Weights of a small GPT-style language model, trained from scratch on English Wikipedia.
Size: 19 layers, width 448, 7 heads of 64, MLP 1792 squared ReLU, vocabulary 32768, 75.2M parameters.
Architecture: rotary positions, no biases in attention or MLP.
Each number is 128 + 24 x the weight over the matrix's rms, rounded and kept within 0 to 255. Layers, rows and columns count from 0.

# layer 15 attention query, 448x448, rms 0.0482, rows 433-447, columns 112-223
[[137 118  81 151 112 164 157 117  80  88  94 131 118 124 146 123 138 141 146 136 115 134 155 123 131 125 136 116 105 105 167 180  88 153 151  84 184 113 141 134  94 109 125 118 126 125  86 158 126 116  85  95 129 111 127 125 120 148 109 149 158 149 119  66 136  88 116 145 118 136 156 112 145  89 117 154 178  99 137 143 113 125 123 173 135  96 121 227 113  83 160 121 158 148 164 119  88 151  72 116 143  96 184 122 169 144 138 127 151 147 123 105]
 [122 194 145 113 120 170 139 123 142 122 168 117  84 172 142 100  96  88 165 101 111 148 114 125 133 140 178 141 152 157  93 100 165  92  93  90  77  82 173  77 160 157 179 116 183 142 156 131  92 144 130 123 133 112 113  67 142  77 172 181 166 121 140 154 114 124 119 108 113 151 110 132 153 136  98  78 164 240 121 168 147  95 169  97 171 153 120 168 100 103 117 135 119 110 107 162 109 115 155 135  40 168 122  93 127 155  98  94 113 169 139 124]
 [139 153 151 103 135 124  97  78 154  98 176  95  94  94 128 142 100 126 202 123 117  90 111 151 189  89 136 115 144 133 165 141 116 125 115 155 148 131 155  73 128 127 113 161 160 105 133 142 119 131 106 152  77 112  98  75 133 223 125 125 169 121  93 118 126 148  73 105 149  40  78 140 105  88  84 124 123 167 110 127 125  88 111 179 129 135 182 169 139  76 209 110 101 135 118 145  90 151 174 151  81 117 111 117 147 169 139 180  92 143  70  82]
 [ 81 145 185  78 153  93  90 158 142 141 129 122 116 152 123 129 174  88 103 139 151 110 134 145  91 135 163  85 138 105 154 131 150 133 140 121 148 152 130 127 132 137 123 135  77 150 106  93 135 136 136 133 128 116 124 135 112 128  80 106 103 158 154 145 111 112 223  92 125 144 137 119 128 136  93  78 119  83 138 106 169  82 126 107 143 149 120 139 149 107 101 144 111  98 146 171 172 155 195  82 140  99 171 157 122 136 130 149 129 139  99 124]
 [162 118 146 101 128 133 101 151  96 127 162 110 156 108 178 148 158  81 146 100 138 159 139 108 116 162 105 137 139  95 124 214 138 142 110  97 107 126 133 141  85 131 139  78 125 139 129 102  99  75 121 132 132  87 145 111  70 138 144 110 124 102 108 173 141 117 113 122 114 172  88 164 162 134 137 180 132 147  93 132 150 139 119  78 117 121  92  71 135 137  75 150 141 157 142 133 110 153 169 102 167 141 114 141 130 122 128 109 122 100 153 106]
 [151  91 134 151 128 140 119 131 152 132 165 145 166  94 137 133 106 145 146 175 105 135 127  84  81 149 168 117 122 137 147 165 112 152  80 102  98 111 131 131 112 143 120 158 145 151  91 141 102 130 129 178  92 119 131  90 167 119 101 122 134 130 176 118 143 124 130  97 131 155 104 156  94 101 148 132 107 142 176 115 136 104 158 125 197 113 142 117 157  97 144 124 131 141 170 107 129  25 170 118  87 193 106 129 159 111 118 157 171  99  67 101]
 [156 131 110 121 126 135 110 129 148  87 155 126 157 100 110 138 149 125 182 133 150 142 111 187 111 167 125 161 102 126  79 125 137 132  92 105 151 125 147 114 146 129 127 158 137 107 124 130 143  88 133 109 147 147 160 172 134  84 155 103 136 154 132 174  95 143 128 170 134 123 119 169 111 140 147  78 122 159  82 173 132  84 105 169 130 136  91 149 120 139 125 110  92 137 134 148 127 114 143 131 131 139 112 113 174 140 131  83  99 127 134 121]
 [112 121 130 127 138 116 151 120 112 119 108 148 168 155 112 180 101  83 120 204 143  58 138 163 187  97 109 104 126 152  62  15 153  89  86  69 111 124  97 140  98 146 152 175 180 128 150 119 140 120 173  78 103 153 133 100 138 133 164 156 103 157 137 167 139 152 113  88 122 129 170 171 165 167 105 202 121  87  96  90 154  62  90 107 128 147 170 120 102  95 121 140 140 121  89 121 130 128 130  83 106 136 133 108 100  95 153 130 150 114 120 162]
 [128 154 161 102 146 128 125 121 128 185 170 127 121  58 172 136 188 137  38  67  87 141 127 161 135 165 111 125 114  99 160 102 131 109 146  99 162 182  73 128 153 126 113 120 122 153 133 172 126  97  81 143 113 182  76 164 163  92 100 133 111 136 148 130  98 155  88 145 125 102 128  88 118 164 114 138 207 142 128 145 161 180 154  99 130 129  96 125 141 166 114 143 129 123  82 132 159 113 168 125 148 102 105 116   0 132 128 128 111 119 143 124]
 [ 77 110 146 145 129 134 107 132 126 146 144 119 143 105 149 156 144 149 100 113 133 111 107 138 161 137 129 107 113 113 127 150 125  86  97 136 124 128  78 152 131  92  73 136 180 113 132 143 111 126  82 145 188 140  72 153 155 146 110 138 102 116 133  86 129 151  94 164 127  72 134  84 189 142 115 131 125 147 142 115  78  94 143 107  87 130 157 144 121 134 165  85 166  88 161 123 108 137 115 119 101 179 135 135 155 131  95 172 151 130 103  63]
 [148 146 122 175 155 155  99 105 149 121 149 112 146 168 126 139 124 133 129  69 117 104  97 119 111 155 131 216 112 130 192 154 132  92 187 115 119 142 130 184 100 153  71 127 128 122 108 127 124  84 143 122 154  85 144  56 164  89  97 219 104 128  98 167 114 121 167  66 119 161 120  58 135 121 106 168 150 146 152 116 169 126 128  90 138 159 154 142 163 133 154 104 117 144 112 138 143 156 173 136  95 118 183 148 144 132 102 153  92  67 130 128]
 [116 170 125 146  69 131 128 129  96 113 160 139 149  94 114 159 137 152 136 139  98 144 129 170 146 111 102 163 133 157 129 121 176 151  90 126 128 125 131  68 131  83 166 145 107 149 143 145 144 145 149 132 122 119 167 103 164 155 129 140 127  96  59 104 131 111 121 129 124 116 130 148 100 132 128 103 162  97 115  97 112  90 161 123  79 119 117 139 122 161  77  98 139 153 110 106 173 154 122  95 144  87 140 136 130 187 150 184 125 137  84  55]
 [169 105 104 156  75 179 121 123 112 141 201 129 148  81  73 149 113 131 152 102 149 169 135 112 102 127 148 119 131 131 156 192 133 108 116 103 127 118 104 149 131 137 157 100 182 143 165  96  80  95 144 112 126 107 115 132 108 140  75 158 119 123 110 105 111 102 140 128 140 146  83 136 119 141 150 138 135 106 134 136 130 135 185 142 126  83 142 128 127 143 144 138 133 160 136 133 149 173 118  89 177 103 160 129 142 120 138 130  91 128 123  96]
 [100  70 105 117 136 102 186 146 147 139 103 153 128 125 132 152 109 102  99 160 137 131 115 143 149 169 124 196 114  68 100  55 131 136 120 151 122 131  53 106 166 149 118 111 129 113 112 134 206 114 116  97  91 121 136 127 123 153 178  91 139 126 150 164 161 166  91 115 127 121 146  96  72 122  70 153 146  98 107 156 142 155 167 115 137 111  97 130  96 188 122  95 147 156 150  87 116 141 144 130  80 110 145 153 128 102  89 118 159 145 148 129]
 [140  83  98 186 113 108 132 153 121  79 172 155 112 154 149 114 128 136 105 151 115 152 139 113 132  93 118 162 104 149 111  97  86 112 131  66 163 104 143 141 114 135 238 130 185 104 159 114  92 118  90 124 151 160  93 126 146 107 133 125 165  87  97 104 100 156 138 143 139 152  91 147 112  98  87 111 103 156 126 122 134  69 139 105 125  98 138  88 110 121 154 136 136  78  98 104 117 130  89 159 103 118 135 114  93 108 133 142 130 192  97 136]]
# layer 15 attention key, 448x448, rms 0.0478, rows 433-447, columns 112-223
[[132 125 103 137 100 170 144 120  87  78 101 127 107 144 147 132 149 126 158 133 107 146 153 126 111 110 118 125 109  99 173 169  97 172 161  81 179 112 147 137  98 101 134 114 129 112  57 159 116 103  87  93 115 102 121 142 121 143 119 156 167 154 146  62 137  95 135 128 123 149 153 102 134 113 113 121 193 112 139 150 124 116 127 183 123  97 110 224 130  71 147 117 160 133 168 118  92 152  83 124 144 107 177 128 172 133 117 135 152 146 117 113]
 [142 216 139 107 110 168 135 123 130 125 150 119  72 161 124  82  83  65 159  80 107 122 137 128 134 162 173 150 163 105  97 115 150 118 101  97  82  92 142  76 151 171 144 129 144 111 144 164 106 158 119 153 139 117 103  87 146  68 188 161 160 131 141 169 140 119 111 100 103 163 109 144 142 142 100  52 168 236 147 176 178 142 184 114 173 165 112 141 110 110 124 150 126  99 104 150 126 135 155 116  24 164 109 141 120 158 104  92 136 138 140 150]
 [134 136 153  99 132 137 121  93 122 131 165 100 103 103 130 165 105 132 176 135 130 110 101 125 181  90 113 117 144 139 153 124 117 123  89 171 143 149 124  86 146 130  98 174 118  89 144 119 145 115  86 147  51 109 113  89 112 200 100 125 158 154  81 119 127 141  66 104 137  37  67 123 114  90  97 145 135 143 117 116 108 103 119 176 124 123 207 181 128  53 206  94  99 137 114 138 114 141 145 152  82 119 114 127 142 174 142 179 120 150  81 109]
 [ 91 137 181  73 162  82  97 148 138 121 140 126 104 164 135 122 162  93 114 132 136 116 131 144 100 128 163  77 148 143 180 138 137 130 136  97 125 160 149 131 122 139 150 131  74 161 132  81 145 141 130 112 131 115 120 134 116 112  92 113 102 148 172 120  99 105 219  86 127 141 145 107 134 136  97  59 109  95 150 101 150  52 137 105 140 137  88 121 143 100 111 160 102  87 162 190 169 151 192  75 132  99 175 142 122 152 129 140 117 130  81 107]
 [168 114 161  89 136 132  93 169  68 110 161  85 164 131 167 146 152  67 152 114 132 160 143 111 132 137 109 149 141  89  95 221 131 145 108  79  77 123 145 159  85 147 134  93 139 162 128  83  90  86 128  97 138  78 134 103  75 144 145 112 129  93  95 177 135 118  91 144 112 164  73 144 153 155 130 183  96 163  80 107 137 118 123  71 125 141  85  55 137 112  96 174 150 138 128 138 107 162 178  81 120 150 127 152 129 114 138  93 129  92 163 100]
 [146  95 148 153 123 150 107 137 151 135 145 140 162  89 134 127  75 134 145 154 103 124 134 105  79 151 164 129 111 119 149 150 115 131  95 120  86 107 114 161  94 152 101 160 135 148  75 163  96 119 123 191  82 120 134  88 166 138 104 130 123 145 169 128 142 139 138  83 125 161 115 160 101 114 154 119 131 131 206 115 161 124 154 118 192 119 163 107 156 111 139 133 138 139 167  96 116  22 178 112  81 211 117 168 158 136  88 162 178  97  64  99]
 [161 121 101 141 132 140 111 131 157 104 139 121 147  85 122 117 148 138 170 148 130 144 100 159 112 173 107 168  91 134  76 132 126 137 107 109 162 137 128 110 133 141 122 175 149 105 137 139 151 105 126 105 165 141 161 155 127  82 167  96 130 173 117 173  90 140 130 179 132 131 121 159 113 133 157 104 115 160  88 175 145  98 119 181 137 162  93 162 114 148 125 120  98 141 121 163 146 124 139 119 144 126 113 122 195 141 159 104 100 117 131 119]
 [126 154 111 118 131 131 156 126  83 113 106 154 173 155 112 177 105  83 114 205 144  31 141 156 185 109 108 110 125 154  70  30 135  99  75  61 101 129  68 139  98 145 148 175 176 118 142 116 143 136 168  88 102 144 157 114 148 165 144 129 108 151 113 188 143 145 101  88 125 127 179 161 174 129 155 217 126  77  88 106 141  77 111 121 131 161 183 132 106  83 116 136 128 149  92 126 154 116 140  95 130 136 142 124 113 100 168 128 155 109 123 147]
 [152 128 164 122 174 143 143 116 123 198 201 114 121  55 160 149 182 139  63  86  95 176 117 152 143 145 121 112 117 110 163 109 135 106 152  82 160 178 107  88 129 135 128 119 110 142 155 142  97  77  86 149 124 183  95 149 168  77  87 131 132 120 135 134  85 151  99 140 134  93 134  85 145 133 120 139 206 129 125 118 151 175 145  97 155 128  78 131 133 137 103 146 125 139  82 148 158  90 159 149 142  99  97 114  24 139 155 130  95 129 144 119]
 [ 53 111 139 137 138 123 122 151 106 149 162 140 148  95 120 146 176 141  99 140 133 132 130 135 145 115 148  91 116  80 129 132 128  86  89 133 135 117  77 160 125  77  86 137 183 136 107 154 110 127 104 145 178 134  80 165 146 129  99 146  84 109 137  88 122 164 125 163 139  76 140 103 181 136 109 131 130 151 125 118  80 103 133 101  87 129 166 133 118 117 133  75 158  73 143 116 117 113 134 125  99 168 147 154 156 119  98 164 156 126 108  70]
 [146 167 110 186 161 133 111 123 161 117 173 110 157 162 136 145 121 115 125  76 107  80 118 122 102 160 152 226  98 125 196 172 116  95 190 105 140 142 133 192  83 152  79 114 131 105 110 138  97  95 166 103 144  77 145  50 156  93  94 213 104 124  99 191 107 136 175  86 136 149 133  63 132 134 116 175 142 143 148 116 166 127 139  96 146 174 141 164 168 111 139 112 120 149 104 127 134 158 184 106  89 122 213 151 148 133 119 169  99  57 137 138]
 [102 159 130 126  72 112 127 128  77 109 163 130 154  78 132 150 137 157 145 137 110 148 120 172 151  95 108 169 117 138 127 136 176 148  78 127 147 126 126  76 134  99 176 154 115 168 154 134 145 123 149 119 114 118 175  89 163 150 134 125 142 100  53 100 120 113 115 128 115  95 137 155 107 129 128  88 161 108 108 109 108  84 155 115  72 111 115 123 135 151  76  81 135 158 102 107 165 172 117 116 161  90 130 135 134 183 145 182 121 136  93  57]
 [152 109 105 144  62 182 126 144 121 127 200 141 137  91  72 137 114 119 139  86 147 166 152  86  91 131 147 112 128 132 164 178 130 138 132 101 113 104 105 146 126 160 146 107 179 154 152  97  93  95 132 122 114 128 107 131  95 135  54 151 131 120 106  97 128 110 148 117 135 145  59 157 111 138 164 126 145 125 128 157 134 128 173 136 131  76 116 127 148 140 143 144 133 177 120 165 150 189 135  72 160 111 154 148 135 126 121 134  86 137 128  90]
 [110  67  89 134 158 106 174 142 144 123 113 165 127 150 143 157  98 105 137 157 135 114 131 151 164 176 134 189 127  77  73  50 112 111 107 143 115 115  69  90 152 128 135 123 120 103 119 127 199 109 117  86  96 140 151 113 130 150 186  82 130 112 148 184 144 178  86  99 127 134 131  97  72 113  65 167 151 116  81 145 150 146 159  94 144 106 108 136  93 174 138  70 146 145 148 104 111 137 157 130  76 114 148 144 114  92 107  97 139 139 131 121]
 [149 107 110 183 135 112 129 175 111  89 143 162 121 122 145  85 111 153  78 126 109 154 138 106 115 106 106 185  99 129 122 117  83 124 135  78 183 139 112 153 133 149 195 127 176 115 136 152  94 133  79 110 137 158  93 153 122 113 132 125 137 110 116 114 113 175 135 137 119 146  92 151 120  96  90 106 129 135 114 141 140 114 138  99 117 103 143  95  92 158 131 135 125  95 114 107 125 126  81 157 121  89 134 135  74  93 123 131 141 176  96 136]]
# layer 15 attention value, 448x448, rms 0.042, rows 384-399, columns 112-223
[[ 93 172  71 122 124  51 153 150  96 100  94 108  96 145 114 243  60 107 179  93 178  40 101 152  72  69 169 105 130 129 148 173  53 176 151 123 152 157  82 147 122 154 183 118 117 135 164 116 159 116 143 143 136 150 142 118 131 192 115 134 161 136  93 162 119 133 126 131 130 111  91 134  41 180  96 167 127 167 135 155 120 127 132 110 157 125 134 123 157  73 109  99 107 121 132 103 161 129 149 154 107 141 137 123 109 100 133 124 126 153  93 136]
 [ 91 113 135 154 148 126 112 126 111 182 101 134 122  82 146  91 146  98 110 130 170 202  91 113 161 149 126  89 118  99 158 111 154 108 106 165 104 111 163 104  73 158 149 109 136  69 125 172 140 163  97 137 115 151 184 121 106 120 148 162  96 106 120 118 103 134 171 135 176 165 137 111 118 147 146 195 130 114 172 142 129  96  96  81  88 153 151 110 143 161  91 109 159 148 111 130 122 115 138 157 153 160 131 131  90 130 204 126 166 139  93  78]
 [136 159 118 117 114  88 119 165 102 140 111 126 122 154 104 137  93 175  72 109 167 136 155  42  96 119 126 113 102 151 143 122 117 127 140 102 134  78 165 138 133 115 116 114 123 144 120 127  96 131 100 103 105 127 114 107 142 121 139 151 132 136 131 119 124  79 102 149 119 108 145  81  87 171 149 102 133 127 153 138 128 129  75 151 138 155 133 101 144 100 107  90 114  80  88 131 178 198 120  99  94 137 107 110 163 162 175 131 119 102  66 122]
 [113 103 163 130 182 104 112 124 187 141 107 137  73 169 202 176 102 112 119 123 106 162 122 149 102  77 159 161 111 126 132 115 113 137  92  79 176 128 109 130 158  92  91 111  91  57 106 141 115 162 128 160 104  80 117 106 143 135  84 114  79 120 144 126 161 142 149 134 122  93 131 127 171 138 130 117 124 175 104  36 155 116 152 134 133 157 150 182 125 134  61 129 152 135 112 136 123 158  73 140 116 132 107 147 100 116 165 119 154 133 112  91]
 [175  71 144 119 137 102 154 112  76 118 117 115 135 141 168  88 126 161 147 123 113 138 168 176 142 135 162 141 155 160 123 163 146 135 149 171 126 137 101  91 168 135 168  99 140 107 165 136 133 140 129 108 142  77 133 105 152 129 122 126 127 127  80 128 131 132 117 178 123 131 113 150 112 105 123 147 153 119 115 185 118 173 187  98 108  90 124  77 141 124 167 130 107 121 189 109  97 138 101 118 116 109 148 152 126 170 182 165 149  95  99  80]
 [115 135  90 141  75 128 135 190 184 129 146 141 156 106  80 112  92 140 144 108 164  79 121  57 140  78 143 185 148 131  93 144  94 157 114 142 103  81  75 114  99 132  75 110 149 164 113 142 168 124 152 127 108 119 131 164  89 104 187 178 161 186  47  76 118 118 146 120 131 152 112 106 158 108 149 141 109 142 134 154 136 151 147  69 102 127 171 114 126 113 141  74 130  66 111 111 116 134 105 125 181  87 152 127 124 123 152 129 153 137  75 112]
 [111 108  88  92 171 128 141 180  86 170 120 160 124 129 134 138 145 131 121 126 166 142 139 178 138 147 187 142 119 181 154 154 155  79 143 129 205 128 149 119 121 165 119 120 204 134 182  79 114 156  70 118 126 157 118 147 178 213 159 172  85 128 102 128 173  92  84 166 110 120 140 157 126 139 146 102 155  64 118 120 136 140 103  86 114 133 134 124 106 149 124 152 139  92 137  83  72 197 127 144 106 162 108 132 123 140 121 143 181 154  84  59]
 [123 165 131 111 134  95 140 144 100 180 153 170 106 130 150 123 119 117 171 166 196 139  93  80  88 114 109 154 153  97 103 116 105 121 112  78 128 116 106  99 137 143  99 136 155 177 184  87 165 141 172 149 117 100 108 171 132  96 185 136  95 135 136 103 108  96 128 112 139 106 119 148 119  94 115 150 133 169 159  72  99 156 133  85  94 159 112 105 150 143 163  93 159 126 120 128  93 134 204  91 126 115 154 123  89 113 118 127 113  90  74  98]
 [194 117 136 148 142 123 136 153 160 158  91  62 166 122 142 173 128 131 126 107 150 154 107  93 155 107 137 134 117 113 152 170 129 142 159  82 196 157 113 134 126 133 127 114 100  87 150 150  82 105  75 104 158 111 140  98 113 107 134  56 171 182 137 122 158 164 138 171 156 133 154 134  80 129 157  80 103 112 149 113 166 154 186 153 121 112 111  87  96 162 182 114  83 175 168 143 134 136 182 150 124 108 133 129 144 138 130 120 163 105 174 153]
 [160 160 180 111 155  97 128 154 150  70 144  97 134 143 103 136 100 148 153 164 116 152 114 122 105 115 119 123 127 108  62  84 156  96 129 103 119 111  74 105 168 141 112 169 104 149  97 151 177 106 120 132 152 164 109 179 163 133 150  77 158 129 139 148 174 114  77 109 147 168 111 139 198 200 206 161 145 149 103 113 159 140 175 141 112  97 130  70 146  94  94 123 133 114  81 105 119 155 104  50  84 101 122 158 148  93  79 125  78 145 112 164]
 [109 153 135 142  95 153 128  77 112 142 147 161 128 136 101  81  70 131 134 129 136 128  95  97  97 131 115  81 125  48 145  83 129 147 111 111 142  91 113 121 121 130  77 114 127 100  92 145 121 120 189 156  99 106 138 151 106 125 162 127 101 161 155  94 102 130 187 109 115 165 109 123 130 113 160 150 150 106 176 135 138 122 192 166 134 132 136 112 120  91  95 117 117 150 116  93  74  76 143 158 122 154 182 136 120 105 122  93 161 173 152 153]
 [123 157  96 166 133 142  76 137 113 104  75 143  69 134 103 126  84 119 153 145 138 153  91 129 124  95 138 154  61 119 113 156 161 163  77 178 132 136 141  96 142 157 119 118 148 131 116 156 167 130 102 156 121 139 101 106 119 183  89 123  63 176 128 128 133 113 177 168 131  84 139 109 152  78 150 121 141 135  94  78 118 113 165 168 155 121 100 126 105  91 115 126 148 122 121 121 158 126 131 115 145 120 109 150 153  80  87  79 113 119 128 122]
 [104  77 100 141 131 160 137  92 145 148 151 178  69  95  97  86 162 134 133 162 132  96 154  85 161 160 158 125 144  88 157  67 143  94  94 132 107 121  66 146 170 135 141 110 170 150 105 150 102 137 102 124 135 114  95 168 132 172 134 140 133 155 169 137 137 120 105  83 131 125 153 145 172 125  59 122 119 222 220 133 117 151 102 155 160 101 132 131 156  95  95 122 121 122 106 136 167 135 128 107 108 144 119 131 203  85 216 138 120 167 146 163]
 [175  99  76 139 148 155 145 123 135 149 195 164 112 107 129 106 115 132 105 124 139 144 147 104 154 147 152  95 108  47 126 153 134 145 135 132 126 115  91 135 127 113 153  89  99 123 145  92 119 134 138 150 136 105 154 112 134  81 117 102 134 125 175 107 165 128  94 106 125 123 128 142 130 137 121 131  73 162 166  86 174 193 175  81  91  99 120 133 128 176 157  87 118 128 146 179 155  91 112 179 100  86 174 111 112 141 138 148 150 106 103 153]
 [137 128 139  72 114 111 123 118 151 123 158 181  94 141 150 135  82 183 140 128 128  86 137 176 128 130 137 123 151  87 101 125 118 123 136 149 141 167 135 128 146 100 141  89 129  97 143 153 143 176 128 123 106  94 117 141 151 146 162 127 121 117 156 158 104 131 200 107 154  95 166 141 143 119 115  98 151 112 133 112 124 124 107 117 138 117 164 171 127 145 155 108 147 144 127  85 162 115  96 118 123 131 155 158 139 157  88 133 110 136 193 129]
 [100 137 130 105 128 186 137 149 114 113 105 115 142 150 160 175 112 125 126 132 175 103 101 158 154  92 127 135 130  94 145 122 166  60 111 151 163 133 131 107 162  58 138 152  63  69 138 158 112 110 116 111 142 144 177 128 168 111 116 115 106 125 106 131 125 134 157 169 112 127 143 194  84  84 112 176 145 151 132 171 110 100 136 124 137 116 107 132 122 157 155 177 100 170 123 103 162 100 189 123 143 128 131 146 139 104  90 124 169  78 162 218]]
# layer 15 attention output (transposed), 448x448, rms 0.0359, rows 384-399, columns 112-223
[[152 117 164  93 113 147  95 103 161  68  73 121 126 149 117  86 178 143 105 156 121 111  71  60 156 157  82 167 168 145 142  98 139  83 179 115 158 164 123 209 117 136 174  92 130 123  67 147 159 101  85 159 137  92 142 118 115 135 130 176  94 114 125  90 147  96 161 115  71 132 122 109 117 167 134 103  90 104 109 106  82 190  96 104 130 117 105 124  96 118 170 113 161 121 140 147 157 171 129 124  99 140 105  97 181 115 116 129 143 130 151 167]
 [175 101 147 153  36 128 139 143 143 181 181 116 146 161 184 120  93 107 108 108 148 153 111 112  87 164 137  98 122 137 169 161 139 145 171 196  59 184 182  90 162 134  57 137 177 145 102 104  77 138 153 156 120 147 121 109 130  36 133  97 149  96 122 133  54 137 135 143 193 111 128  93 180  96 192 149  40 140  69 107 113 151 116 130 161 173 158  49 140 144 126  91 130 158 117 133 150 108 138 143  55 143 157 179 107 137 132  94 106 167 132  69]
 [116 145 120  86  74 140 108 183 144 171  83 101 128 172 169 130 153 167 190  71 159 119  90 127 121 124  81 170  83 103 117 126 148 132 129 123 162 170 153 201 152 147  87 149 137 157 126 120 186  56  88 185 113 133 149 134  61 131 100 183 131  79 121 139  63 118 166 125 112 144 147  98 145 136 134 205 136 134 145  90 183 120 107  80 121 191 171 128  93  84 126  89 128 145 110  96 116  95 129 132 114 162 153 253 149 103 133 131 133 105 165 151]
 [164 160 161  82  86 123 131 152 118 129  91 141 127 128 152 126 165  80 173 116 115 159 173  87 148 172 128  81 152 141 182  99 158 206 148 153 113 117  88 140 136 121 170 170 110  99 100 142 130 122 133 129 165 118 191 157 134 146  78 124 127  94 153 110  71 152 142 142  35  91 122 122 116 118 127 183 146 109 144 157 157 117 120  99 117 125 144 141 155  92 156 159  76  91 179 186 151  88  92 120 158 182 108 140 170  98 147 154  88 137 124 130]
 [127 142 139 113 178 138  96 145 171 153  85  40 130 112  95 126 122 155 106 153  78 157 165 120 162 108 138 183  95 135  88  88 137 136 120 124 152  99 125 107 114 122  75 103  87 124 121 125 113 103  98 111 145 119 100 152 106  92 114  98 157 142 141 101 151  98 161 133  93 132  93 148 103 125 109 114  88 116  75 126 122 135 109  80 127 126 110 117 123  79 127 161 159 120 131 140  75 113 147 156 145 140 133  65 120 131 137 187 137 131 157 133]
 [152 136  68 107  92 117  87  84 130 148 142 101 144 123 161 147 150 129 172  98 121  99  56  64 191 129 132 113  98 163 201 173  99 115 117 142 172  97 117 195 160 132 110 136 152  98  93  96 127  93  97 126 144 140 112  93 118 170  65 134  92 117 186 109 111  80 106  99  75 126  93 129 164 121 144 107 120  62 139  82  87 143 101 105 170 137 109 104  95  80 119  40 140 112 123 166  67 134 120 151  83 155 153 255 148  91 103 189 167 169  91  61]
 [120 122 135 166  83 132 110 162 187 129 122  41 100 129 125 130 147 115  97 134 130 125  73  71 106 122 120 141  73 126 139 180 121  58 144 144 124  98  91 141  33 142  38 112 112 129 214  79  73  93 126 128 135 111 160 151 148 134  77 118 106 164 108 126 117 176 162 117 139 104 121 156 160 170 154 155  97 189  85 126 113 104  88  94 155 160  98  90  97 137 129 171 165 135 129 134 176  91 196 151 143 117  62 255 157  82  88 114 101  78 186 115]
 [138 127 109 176 177  80 109  95 157 144 145 103  87  86 191 109 111  85 146 116 118  87  83 108 157 163 145 127  90 118 126 106 146  65  69 141 103  69 160  82 184 165 161 133  80 118 128 124  92 149 133 123 124 193 135  74 111 111 167 138  99 164 152  82  53  78 108 119   0 158 136 134 143 162 147 143  67 116  33 135 127 149 138 154 186  64 142 138 186 101  94 147 113 142 161 141 156 176 157 148 153 108  97 215 122 176  95 172 102 182 108 108]
 [116 163 129  92 147  87 135 147 182 120  83 120 117 155  92 128 117 117 106 122 156 110 172 136 144 150 142 150  95  84 111  79 177 123 168 130 115  97  76 159 153 165 176 129 148  98 139 143 144 178 129 110 152  99 134 107 134 111 115 106 141 116 171 149 151  96  93 108 255 114 119 255 186 127 148 164 168 190  59 192 216  89 107 130 138 169 118 169 133 117  78 129 155  59 102 132 143 109 100 143 125 109  74  19 110 139 117 114 175 139 168 182]
 [142  84  95 142 113 179 121 134  96 142 156  59 123  70 205 169  97 128  94  86  92 122  82  93 150 141 172 183  56 115 193 108  94 113 107 102 111  76 120 124 108 122 150 105 147 108 139 190 140 101 103 157 154 187 103 119 116 147  95 170 129 142 138  89 169  89  54 169  83 118  99 131 162 153  66 174 128 165  94 107  93 142 132 177 170 133 150 112 115  88 142 126 147 139 150 183 158 188 136 170 165 180 106 158  87  65  97 126 110 171 158 129]
 [ 71 148 143 157 194 218 101 127 105 112 173 131 121  92 135  74 135 139 113 142  82  60 124 116 118 151 122 158 116 177 197 194 133 129 127 158 126 145 130 129 148 119 163 154 169 106 103  88 102 121 101  87 162 152 155 155  83  96 135 121 106 130 164 108 139  81 111 143  66 133 107 141 135  81 127 143 170 131 127 134 139 130 174 163 154 111 172 152 164 158 178 150 142 136 138 175 127 128 140 111  83 121 185 252 175 167  90 119 114 157 104  81]
 [ 75  95 113 105 140 191 112 186 110 132 125  90 157 123 164 158 128 170 114 136 149  77 173 141 142  85  87 136 102 162 132 141 113 105 146 129 113 149 130 173 132 100 153  94  86 156 136 130 136  91 106 102 139 113 131 137 109 145 162 185 157 196 115  70 158 155 156 135 167 208  63 165 148 109 127 145 124  92  99 120 121 113 102 127 132 140 139 151 198 135  99  68 124 150 150 139 166 174 147 141  85  88 135 248 112  87 154 114 125  49 110 158]
 [107 118  79 197 103 157 134 117  91  91 146 128 110  96 102 155 121 121  27 163 193 124  59 173 157 134 116 133 158 170 129 131  91  81 154  52 155 155 179 141 135 119 140 190 135 118 123 117 132  76 112 128 111  80 128  75 150 136 124 169 137 103 121 151 122  69 137  83  95 123 116 113 132 116 107  90 153 111 127  49 104  95  97 103 115 118 207 109 165 102 189 110 135  97  74 109 181 106 137 107 163 145 127 251 157 135 151 125 141 157  88 124]
 [ 95 190 156 153 145 117 112 117  81 144 137  88 115 134  67  70  84 114 156 189 145 103 149 157 110  84 117  80 142 157 105 117 116 156  81 141 126 158 135 144 105 161  93 160 145 142 128 136 171 163 125  90 159 128  92 170 146  94 136 144 150 165 163 155 124 106 165 129  42 109 173 177 139 103  94 110 118 201  89  72  70  68 149 157  78 142  84 142 147 150 153 181  96 160 108 152 146 218 164 111 112 128 157 111 120  81 128  82 140 156 120 140]
 [ 74 108 120  97 151 145  96 129 128 103  66 151  96  75  96 159 157  98  82 153 132 120 112 148 125 174 157  85 167 120 121 125  99 115 127 122 146  99 153 139 105 182 110  94 118 107 153 114 127 106 124 123 138  86 110 124 155 173 128 102 112 193 141  97 130 145 138 122 217 186 172 163 148  96 169  83 138 118 128  71 144 177 113 149 127 131 135 132  83 120 109 166 127 105 147 138 109 167 124  97 112 118 179 111 138 176 111 152 134 154  85 133]
 [120  91 128 100 127 157 111 103  90  99 136 119 120 161  93 119 134 107  51 162 146 136  77 106 140  72  56 114 133 100 117 164 159 113 154 137  92 218 158 195  82 172 115 121 119 143 102 123 162 149 127 113 129 168 148 129 189  68 129 137 128 140 149  81 128 125 147 142 255 105 104 157 118  81 126 129 109 119  86 184 163 128  93 115 131 119 116 134 110 153  90 178 157 124 179 135 107 179 109  51 105 127 119 116  80 154 148  82  59 144 125 125]]